python train.py --n_layer=8 --d_model=192 --n_head=6 --n_kv_head=6 --head_dim=32 --d_mlp=768 --vocab_size=2048 --activation="tanh_gelu" --norm="layernorm" --norm_place="pre" --norm_eps=1e-06 --positions="learned" --qk_norm=false --attn_scale=0.177 --bias="none" --tie_embeddings=false --parallel_block=false --init="normal" --init_std_qkv=0.0361 --init_std_o=0.00901 --init_std_up=0.0361 --init_std_down=0.00901 --optimizer="soap_variant" --lr=0.00531 --lr_mult_qkv=0.7 --lr_mult_o=1.28 --lr_mult_up=1.35 --beta1=0.95 --beta2=0.95 --lr_head=0.00969 --warmup_steps=200 --schedule="cos" --final_lr_fraction=0.1 --batch_tokens=65536 --seq_len=128 --doc_mask=false --train_tokens=154100000 --steps=2352 --dataset="wikipedia_en"
Each number is 500 + 25 x the weight over its row's rms, rounded and kept within 0 to 999. Layers, rows and columns count from 0. Numbers have three digits each. The size before them is the row's rms in percent of the matrix's.

# layer 2 attention output (transposed), 192x192, rms 0.123, rows 179-191, columns 0-191
101:458473510473492481485464497478520497486502486515525491514474499491479494456486533522492550514521520485457509518521535466506471516486482500516480523500468511512469526510502520490517508553515517548513533507484525544511505532488504539490540494434463525487498521427480424446464529485462494466469526493488468542501491525508509468524528489489479482477500536490524497492516494456469516498528468501533514446520485531496507537506508494490528518507516471447498473514505489525558494485473518525512531472505510485494496491511509476525464480481496496506506518506480487526544563521517526494
095:531501488552495523468488477481559468498490518495515519469516520459499493501502554461509522465486522527514452518475506508477528512494500478489491494477494500463485472483496497495520466490497472493514519456461513498487544505541434457492508490527517486470554507503498524478503511513538512523483515456485501500491498495488478463509479439503530495467464474508510504484479425530497518512566534484471499489529518504482507509471464505491509501533519493527489485451501536487472511481523504506497505526505501469486505515495519522476446553498514462482491475535565494526456469490500525536
096:467521541509492526486534497507529520505467501476473552494514472456525475472486488524476433475472503516529514506478497492521510535489482505514533469480521543495518489533547542519574526491477507558489540498545506500529518484535526500495476532508475509487499481487534435523551478542489494473518515501503500513459522523523501500493496478505514478506493528493497502504483502515521512522495476496500514515499470481493502496559486472506521499483494497497513495520570433537478520538496518496479505503468533534487483500543489483475518524491532514519484512503494551485541525473480485555
086:484495488456501521485482493494483538500502527467512532486518502472492507532482490521506523474497474534545511527523469468486507503491449506529548484495514500504486479497481521483465493492530543470505526542478439502524480510504528523512515497478570477503439503519521551461529473521499506479497514510490558478460472520443488484500454515517500495495511500535520479511476498519467510529473534491499537515498522508493509495503494541506501550488497528463536462469477516476471547453499529467455510525479508469510499528472460506471507487469513470524518508505492485537473543497453517501
082:525476454490506522503523492479494454512517518534513490524502561531520524492509505499469502509536518501514522489476464508469537507512488512550448509504495517508494505512541502477536514487520496505508522498545472532485510544477502534501479500521508461551488534539526506498499550538517500486466453487466485519526531474531515571503519476496542482538510459515484442542523523500520493513498545460485529501515533491507533501487543509447525488492541488551499508496478524520488511509498480490448515497488473522474483463562491471498501532512521476487478512491496525516512515509518508537
099:485522490502492501548512511487515481491521518500476503502490516509521541502521524508508496506537544526488513539495504474511513536512528490514510481523524483528515486467493523456534496496529456500501514455464453509465465521509468492494549492532499514515489541518547502500498473486509450547486495499486487506463466467475464504465484527486519528519482488507527510490507492499501464530507545507542505564521471474498492443484505496526459516518523505527518503482475497491493505504457504456525478559470497543521509459481508522469489520562525488449549484488437463478506533501473513497
098:458502526486517537525513496416535494492503443494516519462536483502520469490490489480482520513511515516466519484466493467508491482487557501513509484492486500505504519481526512483472504527512552489482524496467500495526514522501477484466440550515497515515496529453492478492532528451481470533531532548475490492525484482471506504521517488492508434508482487518502496494467486462531501504477479481490491536532554528501536471497508476468499481514546448482509512519481508512493503470510537505520492484493472447522496453484481530526467538485486476499501494489496575463490516476501503502
097:536507473526453500522527506508492469541496459528536493538532524498516484532477496513465497515536503522487490510517532543512531466511483473517502500546510496494498471485546499528482432446474525477489511525503491532475547466510467461516509538474535486504534473458488555493556516508483516474484537522477512469524481520448537515432513493500527478480514488493477493490526477516482501505482459517497456502513522489524488539529498533529504479551527526518483489494495527486511521490500488503514474532508500482485485516521511484484506545489492538538535521494529500500476529455506522499
087:513503542542506540535490489502438512477441517516470479513486469487509527548541527507481515517521515492560510448485516544513524503501540547529514479481441508454501516502505514534477505553522506506489506461496503512540510509484511512490515508481513499497516500492507489504523470529508496492519504541483545514494529500443502546549483487523545500468474521497527473481483493462467483474502546525493478493521508452504523513490528504489514498520530441518478437490520521543504495514450488525512481507485472512486511473530441519479466508499490508485485469497503527518511505506510493515
099:461477525506445514544460493517505536474518547503467519492508529503551503503460487498511526476497517495480502493483481500518528494495534463504472480498508504518492550518506487483545507476512512454495494503486530507505486530513479506438477488458506493495497526528499493481494513449483491467454476487502510500517505507496551531510540455466502453512555494446515524501493498536468504502502480453498475495490497518528477499539486505506480497533494485522486546537515449497453513491499485549494490503498512536497478478483491524548541514475485499477528512519521515458486431514446462527
090:537447508504464540546541510496502485521513486501485541489496502516502478448482452532555463464465537519512530516474509486516495487535478467484475508480485508519505490530514519460478499456510528530510506496522525453510494496453503508494509442471497484496458464544477518536492523572474485503477451479466496518490481463516499492480524504511476526507530562508515512507533495520468449466491486485560506488493482467545512506493500498519483448476524471507535489513526520501497488519490479483502475507507545491524501496503524500463507479511518495517493514504460546505469495482479502516
097:482519467527497486550543469513481519490483524495517498512492504520551458508484501491529466455530516460505507545504475538470539554452514527509502514472469522547488509508530479470494510542499491505476462454492536464555509473458494526500535539529487480531515515513473473476519499499528501490545544500455471537503544518459484470481504496466511467507499495508514491491452489498518516509476503508517479491500543471537493474489446486513524524518500506492484471508481506482515457525499501494501478509499498464521499445459513485530487472499471527486521482463490533507523489541511481517
096:497516500511526479485509519460480560511521509494485518543486506475533459507492506519498486511473538476468475520485536493486500554435488512522504496552505544503510473523491506543504514486489547534493505465499539506457465497485548471515490480540543474516517484483446515512490492515483545453503490551513500500513478495525461495494503510466470512527538472452513482473514494527471527494535495485479516540467475501508500482497475537507468479535514550545511493522506466467509531542508459489504496498499479523542528497530480445502536468500477494513522506485483503521480470523498490484
# layer 2 attention value, 192x192, rms 0.0746, rows 180-191, columns 0-191
094:513482508481491490496481526507474573454499501518529511491511484503507548509479480532479472506479539490503500487548474450549483453500507519492469507516513478474489540511487460526472538540511520509480522498540529525474480492494505550488483510488533527504455514492556484503529488506465475493508505519508529476488537516504442478458539511548519467508534519483485444503498562481504491503479503490482469497481466514507508494481526514489501498508535511519486543487477499500495468481492500515488489502534463489507483491542482519507552485540479540514473513468476531440475526474502474463
089:471523513500494528497522546508430469501491481524516482506454515516522513543538506451526476521521505513478524523549486485489464450513489505509531553527485501508470475480437530505462483502524474478534482520494496524505486531452482493457515493473501482506530502490483550462471542439540520511468490513487518527529459489493497501510477498483472499498481499492514495480500514474471493480524507526511473500554521539456503489494463516496471481487474512509479508529475488464524496490493492525548489506514448517485517506506513548520502469477522516467508504504485443509470504530503553474
089:540493490500496472506492522509496496488479476526542507550475444510534535536475504462459513461541506465511498523480522505534522496493514516456542501506502492515524495458547483497510499512439499503540524487533482508417536502526498512497467503500473495494486489454497471480465507508511526501478508512528480491536537474521496509480509461516520503516529518491490486534498502493515524466521507529504448501473508468453489494515541504466462516488504450470496508469526479464510457532505528521542491496504541512514531543530531509529474497487475520459474492515537514484519483508542523530
088:502520491485479446496477487500500533479522489467477495468492469473477495524504500540492508503530522530505499522509496518511457530487513492476519478512506486503505547529493518479445502535520454494492472565484544491504519517527501454485519481481525486448539483522500457509523466454484511516544515522552527504495426529497489484457499495519485489482494508503469565459522471528488509507510470587500507467482488498502510478481477469521474524501486467485471482496491493475503457533502507465479481512479528498496477487501498521541520512508489492537487447499499462469469515510528503476
098:498500476493521459457509512484538527457478524478492499497478502508505498462542473492495490512468489523494453460519517510520499501482498489513526535470500489474488515507472475511482472505514495471478515516495570511503520507486495530533488473486489495505496525496500484549516489503490543516495482480493550461514469490512520454497513455493443520502482480519555569508459518487491520477480507521516521483480534477433498537503500541420520520499474488458470476522530508501503498466540503515504476484501481505475511537492532507542529499465485529495445531519514494520493507506562498535
102:497466503479486479483479528514495509511502506509532547488516493494463525523494479493523469496507465481485474556508492508485506482495440485501486500524497490535472524500459497472515472493498455477477463512527480496463505474492525465491500468496532459488530432503482458516500533536515551479491494424540514527488549511525457500487503528548522516496514524510508475510548512527489491489527533482492515468519482511537510534515494502538488505485498527516504481459507468478461515502465441521446515484523494476503482534495489535487518468486486511499505518531523445541477499469524465509
097:503495518524488502521467499450503497457507519499516471489467516495499522513499474510529520537468476475503507495456494537535490486508535529446484527488543551548476494504496472477538528511500475495505466474505494469508489492519469518454465497535480517457558478516534504484507494498472488486518508494510495493501568490465496545512503489493557479522500553468518490535525504497505528508484513461477531486460499527524513495464472425504514513505502459490486507502517458497498486498501526517464531489513465481520527507519497519505517457551523441486499479515506498495568512478524488484
093:499477455483506494495499501486530494523487508446500470492505545533522542510480512502509449492529517525449499501502480447516495500459497482469468509537548476532499522464485492473497458511529524503496492481534483475475498517520501482495495501483489494449485524490506489504504506499501545510431483508495467522521510484520484480498504509479509485546509479472521536480486474492509482518547479488474524484496503545470473464505465505522501496483516505516518503518489505539488479535523497391435513506568531466496532494489499483473537518495491479451519467499499492478458494467531486508
100:498443520498528480454545493442489450506502493499522521531483508434391496489512505503512490474511485515523506520504505521532480525512513449511517525519479512498507478540513517528457500485526465533492487531554495522462513520500501508495499518534499511489511504476497505476523492491486485518515492534495433520499516494534496480526466505518517534467504511557456517513514490445555507492487542515516527511508523490522511478500490470518514500479519542489523502534489526506539512496503487502492516486496482509520512502453540489448499484523483501515483537501459503508535499489558482504
095:482552494550525478471518508526542520503474540483492486513468501502495486482540501495517534506500480509496516479483476521485492510488495485477548467525475503492505507508515517527514476523500516486515479474483510516511501514512500479473541539490489504502519490502501502498514496436500527482497512497493470464467453503467539494524485526504510476429506514495446444520523517493506548523478500512493528487491546500486488456521540504459476518502409473526472480529512494545463506500515502489518449523489488554472494480544542518523467550502472557494494472521502499531500495499530465494
093:453493517469507530466540497430539530569492489488514496492518499482470525495494495474519518551505509549518529515478482494480499440513516474491532522552532480438506518470475543508498519478462523486480532538502475522488494478481468491514485496497484493534525486467515498513507498472458517506507434494539545493508521509536515501552476482545473501502504492486501522482501518513472546505539527507533494504493442508476528507531536491524506497525498509428494545490507480497485526492524502505476511493505515511520517550492530505500493515488496519495474522527487504507471504469508482458
099:497475514477511534548524495536470475491500524510494520547503477515495516552561494468497520475513493523502543499483442511515519473545505460522519544459493508470549474495505487515471504492508480488512482522475507512513481541486449461467505511514477527468497530513534478511507522489491494556454504469528538478492483500467504518507455525522518466459444480482492471495457523446548451514513486521526490471530511490498505491484512508474549512487484458469504508482517497484513497486530502494489499505505513478510454514449516523477472512527544497516504528520523482482504521504518523539
# layer 2 MLP up, 768x192, rms 0.141, rows 0-23, columns 0-191
110:506497460513473491523508505439521528498486450530497479524474513495517499455500538514507510489462483508495501441515467536442516490482526515519521465512476524530514528513513485525515528476529484525518516497466501507478502504492526489537517512505503510509460482510526547496467440475462489484500444501490510514502506539487503488502525505497474525492529509491494494491458501523504510479525494521481477514481506517527456510494516508489491535471567552505559506486518462499503524474513515542495578490497481494531480502514512472501499503477510515511575549483474458455468472480507529492
089:490465497479496507488495481527514499518506511529521460508510519450492525509559488503488447518484544517468438534497514486540488495475497528451481507504467481506490465471540502514505502542447499511513488558491473538523509539521526496523521491528480553489473506512500544501498506481467523502530529490504441473487478502527479507484501538505519550497487493504481519503520532483490504480522505475489518484496467477484501501547480441521508506487498544500469549530503544498537491520500462517533533524465522510445518488497472507529517509527509495520512517494472472451485550494470478486
109:438462497490442519515461487474537492451456489467516504541529529499541501521507523494523534510497485491474519504526520514533517514485459524484524494463512486448524513540511489441538506491512511519514523463500528519497485461485498512494472508498496479528461531486511460507495513492511535497507476467473514503512489494518472496519468499481472519466564540494495470527510534484522462502523500493488513541489527502467494496538533509495564507485506511495525502516506468525450513471471489535487533489510463507521527473495506485513561527467480495509473537464480535466467476471501490504
108:493521477501460460455508512465469493508499522518535524461505484459460489483513485522489481524467507492502506521463510486497504519557500512514509473492509518481495528518503424450470518491494499537516484464471557546513517509498501511501506512486524496548552523440532510504493456460499512449503490487499490488508499524552507527433514489465490510520470501490488493544510502516514507484476496472495479499484514476495486512469441505480472492522493510503531499429510512509492555489481496506528452503496451500518465523488463498513481515504501504459512491553468486489532502519473524492
097:495441539551499518479510539507503474494533515497518495506455510541466517506468473468482517515462475464502508509468535493461486465547512557485513532515462491478516454542487536487524504468492475503498469468520507514486473470536504519518460474506478514471493496516472497519470506525462519524486552506520487504481493505487478509504500489481508492554493496466489500507538498555453487499511480483497474494540509497469511547475498510511501483452517494524542516498501519501487511507532475568503516520513486526508496481496520526493452517454474471543515496483497432463467497502487534494
102:469554523532474494499456476493551497505537515499499496528461472518499527501480516487501510484495539457489517476508485499517493529494475526537500496447448496521497489487483514536457480510490481496517521463509528576490506503481491483561476498518464471506538516500462496517488480478492485451478446490506554509486529540521476509521503486518510520505509536483468481519526468505518471490466536494498540450525496518489498497494526493503528446503460483487533469462445484466491507476482524505534475522493497540539431491490481511489520490491498472510489500516530524517479534488511509517
117:460501531501498492515478514514512504503509533470514484501470529552481535508479520457529516502534452488458502512530497499509454507480473490501487494463495474486460472507509501508540494465483512512514490493510559500549468511487449509515479495524544525461483514546541531456501529501459531495493532510549499492476472524509512530496518521485533495496492520508524471417458513476497496517486521497480461495525509474506493485475460471510522488463487483534527534509487474552490522508482481534514547525521509473491514580482467501478508459482501486477526520533512480488488508487511495511
096:509455485485470515524467485500556513484539502485481552496512503517450485503512483470497495480491518506521539500544536574513513486470539533551461468511466515504522514549565500538522508516477477499511539497475538516468471502547509502553491507475508485491509496514500458481496470482569501491509501466523515508498504473519433504513498484506529481498491524506461516485522537480475482467514488507502505485498506488472503503514437512462516501492506460528511501505517564503483514462481483535505486520467499475501510474488502472508480486518530469527527488460458487485513514500481500490
097:481547498487539502544502486489478452504501501530548520543508460513497475513530503483508528534498494486508502487462487484487531490537452438514517544483498492560485502530470466511509459511505470483487486504476492532504518458500516515491486516529502451463485494513542488486497488491473474480478503506536497474503506496494492479502445515467522505468500489503506532521517510504472504488523509567493476492518516472478481493494522501530468489477488523476494522539516457474512514526527495481442463517501512520499502472539539460513500567495501480471493428457519508476509483535457531509
109:519498497461448493520497502468506486494494513523558489466510501458480525525489495462514500501493485486502530471541483479553476477475472462513502515508518515505490523478472546494521477474542469485461478525467504501512490474496473490477548550474499512491507443518518510499514546524497507519514473511535509485501498518573522480483510494542529479498514483468511521500505509511475463503514478479481438509533552475522495468505524474507542515493513482560523482512508488522480548515495491535487525541479491510503492506507455513485569510575515485514522492505499479479503467489491536486
104:492484498524507504509534471483483533490495526463506476510491447474535513540529495505483548533478537538520499466498514522487532458467503515516480499489465470461479472496495485495510456509506490472538520462447562538513510475524538491478543496473520511552510480491522513469474523503490446491497479463482490492446483480502486508482496537468510494495453452439496484471471512451541475456491447483517498491493551485485503513506492527494470503520511487549507494512498509536505495507465522517477488495486514517484487480488539484528478471481525519507494464509491533475509466504472525527
102:482537521516483499526542515517483530488503492463496508465511510509469506498543501494484479493500555503536539518513500494479564509526493499511526505474527495535528539529438491530501543555485491513504499485482544488527485469525502546528518464442479497530520510472486490500508495484462477533542544483484470485470520549478515500509502539456523476484516542497488517476527507485492502514516496548550518490464476527503509495492455494530502518483472505471503495521506460475515543501495517487535473507525535484499468457474472509525497480511483510466521487479488429518528485483527510474
103:500437494483490524479487515461511520489531483495471547512497496517528513515509491460519522531536498459515511506521467498488505466524526491502518548495488521492550478498476494496493468536507491537485540541521446506471490503518498508511487550501517493534538495510537526519485491509471491544494498451522514498540496528554451494491543516493498494511521518482487500537538518527543514482522511514538502457460542482487483496509507522495500497511417463523507515524510502517464484498471481534525485527500464474487557488516517525476530470530461506501502482532488468457500496527469531478
103:477487515506530493512488548463483488461511524516472514536498493505497538502528517500520545467493518497500473454504473482503473494473518525477537466477505466524458494492477502515535495534510514558518459459518519504477511453455478502485471490523445452567512484494492523476518545484515488508496507502485479490528481489495550473476477514480526523497515451517505469520465523490452518488545508527500522453515476470514532498507506457519498527490489535460524495532525551490516494471518502485504495513506519486495459477488459494488498525508517519470529541514488542481540470467531520517
093:480505487441563487478464440488495485498549470521492507497514504489514494525457528512522503527497516529479474519488487515504540486488460490473494545469489458543462489504534478508540494485468515461529546538494499525530474491513502529448499500492514498522515530498519493544489501473527516547541482494508489466553487513452506499515462531492504499482539496512500496502512524464490497460490480507543518509505531489435488534469547455473466519486526494477529518505434481513511482525512511513525465493507465488491497510480483526492513517498512461521528521538500502507512463500502494465
100:549479489506496463511459498492531478481554520473493517451497519464420488558534517520511497498525483456493533509508469521475526497488481511509510483527512498484479502448532540522449526494488542530488527476506475520458453529492498514456513516456488512454478518495506553556509508486513491498529501499493513521533465511522515507536487508521517514498517502487488496487480480537484491491539479479456438493509526493553508498511498501521512534484452500499535475489481511506471465494540479472537506506529540478501488523499497491523544491503529488488499513511513476465462492530494513524
103:501493478513503534495496528465511479495541474485513504511547498482538450508502529445506465496511529565511494457517507491510478495516495513509488500503489473499516504508489506483498521526536497468505506496520462515503449473499516482490513512491532503490521464575496510498482544499492499499533522457507491549495514479528508488509527484494483513481545496523491493465468481574515539487528488518484483442466511453524494486491500473507525491483552480512478518509500531464496509480528494531527453522510529468495498513496564526511506535474475474520502489553481526478490420524528514480
098:502486482467496534480497482512486494531513524491526506491528465478541509519506474529493560530496539476526503514506484512455517543489448498523501472492480495490507470505487507486451467470509502507468510527485471513516485532464470509529492493500523465537514471519515488508495441530544485501542512474501502486556447486480444472487532580511495555483513502473494496501488493522465483512549520548439526482463512461499487457528483528480512548520486489496502504478495489488506494478484455496544516493515496545462526482519477511484491506495531485515524483512497479505485524467509506474
108:455545517523502451486507514502479450494525487515521478499487489516508486451520487540495521510497485513495531471491497504519495494484504506539503487519538487515521496505474474524529481503520481524512468527518450508473526479487505485545507501516445462497510516541460499512517502525473529488530507517501465511498528478595522480503472531497500500506518496545486518487526507476462504462471500477484562562483481499504462517519483489524513478561476568540537487455484507485516457515495501495466515478499522478488485518474455510464492498513517478531538477528511533519520494484498526518
113:514511528534487471503529479521475498487496513527464452515498499519505480476479497497498501487524493548558458541439474482499533489550472483475537474501470476473491479503477468504495535463499454516485511493531483517507506428481523510511483499530506529521514537492489466500512440529523457510489532453514522473486488533498494523497502500469510524482510475533491491463517541525546475521522475516516462554491482509513492526462551492517452479496563520500518500506508495482518485497515498538457474492536500490513511487460479527548511495498527499497512547521483473469484505508485502492
096:458486490504503525490474560528471527522503486510503519499455486517532471497504508503490502512519497504514485538493507522509545469505462504507528510502479428519502514492505531477489487472525490534469526525469488522515487543498492489526507481497499494500510465496513484535493541468520474503523475458508500505502492533514470492552446529501487468523510507513457489482491476500517498455499511475472507532578499456484521519516472490470491471508501477483436517469501507512481489451498492508527510481503508506479541527517457533548527489464485496498504526525510486503452526543464552575
099:474484506516501511505526530462454511549507492523496521526546511562472531490493485475437479468522509489498534468453488478491503515468477488474488496516487551494451442512500476505495514527458539517500475491502524501529467528446509516465488502494530426495490487478523473513529498510491498480503508487558455523509508508504468488495509490477491579507488468475500505487508505485507511474508499495525480516518522490509546480507459479471475486486502484501527501528501501514530530492511537521564485524503484513541519504485467528479521466512540469511526467513491483519484461527476506466
094:546514495501540461539528502486547509492483599506494492472497520481497484517524533541498554473498527516558485503528473505464512536529490482529513524512463515475468499514455503518516503488520546510499486467485471470491489497472502488557502474520519522512533539510538479539483527484516543504505536510503524474516496500532451481470507508516487460503455517545486485518513522515496479484508497529465469513472479523486472502494495497494487500469494484505486542491491535525505474443496460474524506494498465480484483483501553503496473512508511477524510460514470508456535504458506493502
105:507483469482484517503503496502497516496503534455539489481451472522505525460476514540502505512504500507534564483507521482460468449494516550456496502529516488530484464493502504474555504507543512495479458463498486469501500479478530500517473505548499487528527531525473504498492489509500475472445497473510519490507496467519468531437506502448526505509485500521495555534498478507439525542550467537511482501455509507489453490505461520496491489501490494497541495500468477499537524492488509520472509536518480520496517484484478499489561458515493518497532518516531487483527472537495514494
# layer 2 MLP down (transposed), 768x192, rms 0.101, rows 0-23, columns 0-191
102:498512493484469526500510539497487481449481529528489473499526484488524442483524488476502514514536519475472484512490482465539521501486487482445532506502544519510442488504508475493486465523482516500483445518466514473473489492473507480510476501505527488472492550519532499496514524496501532481490495504483496494559496462458511512514517485506474420441492501495471480534514492478513511481513452481483482500553505501456487486494451502472462497483464512483528573477521460516505500477498510550500511502526510467494501509509487508482516525479470506472467547529450542519495532511498499487
096:510506475505538517549521493495510501539512557456458485500436497524459518517480499476507517499500504465520496559501485506485477524489462484501534480515493491495485477530517527526528486546514517478498483503546534493497497479493486486480498553490501511511504454505515514481491523542564519511497502510468534528525497493506495485456461499535492499514523503495495478533499459513503475529494525481514518487571513500511483491521527543491458518520465488546498489513490500526517509471491546473490502494488441524518483455461506533490443481508477552506506498504529563538485500496525489539
104:496469523484529507477507567502501488519492533524474514470459512485510522470473511489534532529512523494491438493454525507539488495533467501491488490511455543520461494526490489485474520499507511479533535539495459519464477509506486531473537512498489491500498460542528493552502492478481490530436486549510489480487470526498501508498467535539487497507497500526543501551489472507461506491470513465539493512484491482542518484508507482520510482533545517476496506504512510520520511516479471503545488510516499508438448492532484483496495470491479508552470486517506562537474497463491505483
108:503516464498522532498507519492505485537518516529487457529515527471501504502504519503508481515488541448468464464499478513527469472522499481468528503489503540511531481535476472532502503543522504516475516490509498501487515489489473466495547477498453482466511469497433458472480506515515520544486518512519483491457508501483489475486522543495495502509521460530520542519483521448527530513487507511504493479467508486497537530500509467463507529494509485508478512492552515545514447523484498525479494475500467557501515524479526519543524487466534502530524449530490546472523549443507488516
099:453481554450518441491471521500490495533499481487523511491475527488496483510516481511519488505539484474481526534498469437511477481515485468505484486479509512519500475491491477466481499582506475498498514516524471461451515483517488539521507515535528535477509528467492493527483520534496520518509506495444514497537521492487501534475490531469516514464518494525549472509501502501475470489456502478508469502488529491477512483524492458480542497498537492449488481508519470498501505443531501426529489506488488497492534511511508498458509519492500466431507512533473483489483543525518508500
105:502512439588505508489505499508510483476509496506512517506513481506522481512481493531533532486514530494516501478491476474536504516494506491502522531482508508498503508486474490481450522506547525501527536514519526517478561490492536479435535503456512513503470477524486503512494463427452451522511537523498498481553522476516544475537466493482461447496552479510519504536500499531548498509539551477504496522490478505497473519482462489491517490491475495480512501491491472521492511518496469530483472488519493532458475470548479486476505474485473474534493504511481491526511533482473499493
116:503532537432531504513491489465498525483479493495528532485501493477507500516504503560487499496499467511498513519505492488512555513491483493447527470513531494481540509562506497531500492531516497521488499488516538491479516513466453474463504499483508496513511483500494513493509495450519500531550462498512539448538498504546529500505510492489538491465469467569498532497524464443528488479457502498553506486486467491488476457523508515505476520488450478508513440500479543523549455500478491523494495501511479509488507504493531469539497476473496524514471542530494471508498514480521499474
101:488501481518510490472489514494498503479538488488476494488471466487482513536505472477545503530549516507538519506502513448503490506469519522575510487519540543519501474470524502479498492533501480502467506465572482491492487487538500522494505469459517524467507522475493539491513470486505533492473484499475514515487553478476550475477512521504516464525508489508516467482515501482528470506527442482495502498502487512513487471533513473507464458501498482507503458530530514483496542475463506489494479482476512518466468427449476531449514513532534561485513486475483511488449503509497517497
100:510478548547465487514495471502540504539490452495492489496527469500520484515452484475513511468500516486474496496481534496488480542542475494510562467528493492512492514490467491473526449453478501525549461487541480501463517515473506483480482526507523511555511522507488503504496493454515522464541507518464483483527523473532503503467481499477493539510486507475471501463516491482480495498529442489525500516549524492449504518488461501509498516450480496484518521508477488463488479469513488551475478527560475509526539478513512492536502500506487526496529462483544531484473526512503532495
107:496455517512481488430506537496449520503492463501483498519453509470507489533482493526476495461458498503472472516502462508509489547465515499472445482521480460479514509489508547501483491483480508530500503470467490491519501511485523507479485529498510487523549493464455520526498475487532497471500505497506525494511519479510494502482479497487505503514497508470510505498503471497475515472466536493551574447481509480485458524516481503485468541471487477506533505494487480491553422488465514494556516489510507507509518509482531436475462474524530478534472491538528529506519480490493467490
104:509463476530529471498473474491479501493470518517521545509482533457531483510483525483491515504481482513513479517520481485477472495503500550524483457464514495486481495510518521489494578498498462504498490512542479533505508553522532506507538467519493497474483502509495506487473493525516500520488459508460460471541539491502527516481515475476500529510507486503515523489480463487480496540464514515541470491495468487526482511486499522452505508490554515468483435484509517517510486489472510476505512489471518470530510542546515550452496533499480455566506467518545498510492529461535537529
099:501567488486442522506483502460480492495459498500488513490497525503449519505495480461471490494529511471537509498498530504530437516478478529498476484469505522517495485469513479491505464509527589509511521484511496469532478484511497498518510516554466454485471530533521480477496537515527507440520495498484478437523539501452503564482503531496540522479509523467530497505505518518500489510461525504486472522487496483514479505478466492499486506516505501517523543516529546489520478505502452489474524493516523521505484517508514504498499495463553482526495522495484515495515554492529466463
105:540490521518517457494517469501473491524495533456506518497541495467441513476530463479511525502530498508519516497537480527544450532513533529486533509479481474503557468514512467473506476520499491514513531544504530524497489497491471464544482521487493504501489463488434530509509494513475533498481495491502520482463522491514487463455506497515458483447501476513570441481532494506479516522535516545446461488490518446506506511466472510521511534494505465514469514449522506507500471466482500495473471460517497480524517502491477493465496487491513514477479480485503531515505506497485497509
093:512486477497515495484471494458486512546531485474521501499530505472507534526509469494497495476498470512552486499521521487513501533444450516496484543521496490461486509532532516495481527475495529475508541530515516513449482556506531474472513515490529546485482487501492566518467451546491527471498498518519495502507514527498459476516495456500510468476529494497508488514468466521491504476521508507491521512480466513472488532480503507486536471450506465511498467501516487525500579531482521529514497507488475516556534458501525525489497530521515528505446537514501467459499539519487489484
091:508499491467517519538514551485499482507499531475499428503522484495466488460523454513533509476489522489507492491448528496490471512530524484538462473457499485506513451479487500477486469501518471507480454484463493504480559512466490487513475446531502480484499517533466498470475478515562491438526541478517504521477488520530493501473486484496472492518493478493475471499494511479496462517510479472521546459493482484535491500513491518509502455508507474461490485528527513514480552522511488491487459520511563503506503532522522565455480486511482514501516485459504494523500538500508514521
093:520500534484477539495491467542484506531507502507517524590478507503525517526479501498479481488460499521488500502470530493546509466523555518511489515451492482533565509494508487472508507513504459460443506480550483467548506505513498495569496504514510497517514466474496474501458460488478513502473524504479502470468535517531500488523482500491489512509457481476515500515506506475538519495448526493540487533494503490479513494483498484487481499534504509541493493467547477509516478523463486557548502511515484486526504516467530522488487518471511499469470536478536519490518542510458508486
097:499498558526530515547499482534461475520506489525516467510523518505478515529508497495483537516507468488509529520482510513488520513545495511452484468508530477505487533531475490483502502508483494500551471514457546472491481492510559457484493492555481484482463494452526466460494498529479507509492461500476504462468491493500511469487530517512484509539550466488498527480516494481530538510513504456508491475485549497492483515467507569507493509519490470501442503442518526498514504491500497501461528512508497454562528520523546470478511526529521507519520510517527537477503506467514502508
086:511549504490468496500499516496514498470508491487553452501527532515496471474452496465504521493521500469443483490514505509503490475502501494515535518525528538493449488510484495541535484525480478511494478518485510482520477491529502501536451527486496494499584462516501534480519530482476455523474486496498542508506481539506487516493550474509516545500493476481511486500496514469497488499478524506559498491498488488524528484529493504520427494544472479472529550500503516527542527474517539509508533491516487481511524443563474450503525502498520506476515517493478514519516496530491544528
113:512501489473548484512524496504516495520465454494475547476527455480560529486472520535478479477490508523496525516514491493488496533504547536562456479513502499479493509466498481489477493514485529476523527520523502499463514472486472500486530524502479498499490479469502505474560481500495547477498494530531534497475496491507486523503480472436491508477525486479536541499525472512525499495478465493490515519524476495501488530525517533500516488474486505502440522497472461522508475511485469462512475485521521535484494486549506492500503504435472523529516435493506482443524520522514440462
112:515534505498535460524511484520481433453499519508487507500570514469454505542444477525515527496523497474466495484457470525478503534538474455488492515496486494511542514522523501508493490491502529497469510505483476535566503474489493520550481442517496477498466490511521471488493489548501471488525513461511470494497495489544528490434497515496495466511529465476488496506494481462493507483493508477505480508472528485486526470467482529445491505463502508491486491489504509516468471495487491498494481496503500479497505443458465523511502516523565501494554499503492536503453485514479509515
099:520516556470512512485513517485521514490539491481544502462491511503459486508482518489446513460488506503535555447512462484489490513480502496474497501472526482480473517467495538455481471510478507479510492453510490561499464476495543481450457504505495541481460547502517530509517500540484493482448493485481529507503511524512479486513479526501508507550501491457490481486496477498515491508500546504499487463505495506504479500528481539473479504515531528509473503507523510507512527527505485486534489520515485545509490477558466491463481479485483474463537474439493445539494510528496448484
098:488529478497523480508470524525501467482476523522517513524495484512518519482510462474500506477495499502487480488496553471526504438510515478469462471491514431463540511500488424477462483461482490540520515516491507468471501511512456532550481496534516522511512487553491505511486503517493503497503457536500515541524514508497549510489490514483541481518508510518497506495485455517506492545511482504536463455502481522494519533475536469570462445471515500469501492471470519444541500471476478516495491500497496509505489495505513538492476500509508466496511491519537491510556490467479478510
100:525515454518528436497490496485470504491523518466489460533441518480473532450512502531534482488494532514482489513523503493497502478490540493505531495478483517484497484503495515492497501533476519518493498502557517542520512486508456500483510506507476469578520489524488522472500492597488450510506493476547497488492556480520460468537479481471532500508491520538487497494531443449523442489537499503522494489502502474501517486453534494502517497531489497513520493519530489518503490512515555518483493525477496507523509507485494478499484473514471513549491497480491488482485498462532533519
111:514506523523465491476493506505493387514494503486493470481508505528495529466522512536524496510527490493475473475530547493536476511523473537502472496475536515469480532481478468478512492522503510502512500462478531492479479487486533513462482526489499511517507464484495470561484488523458497518506501498446497493513519502512521501521506475521462500491488536499488518462515550515493516523517510486518526567510508465448514497527507493475482511468493494501510503479518464484498488521550510474502531443481515485508552512518479529475508453494501479519482479473527488474413526495524485526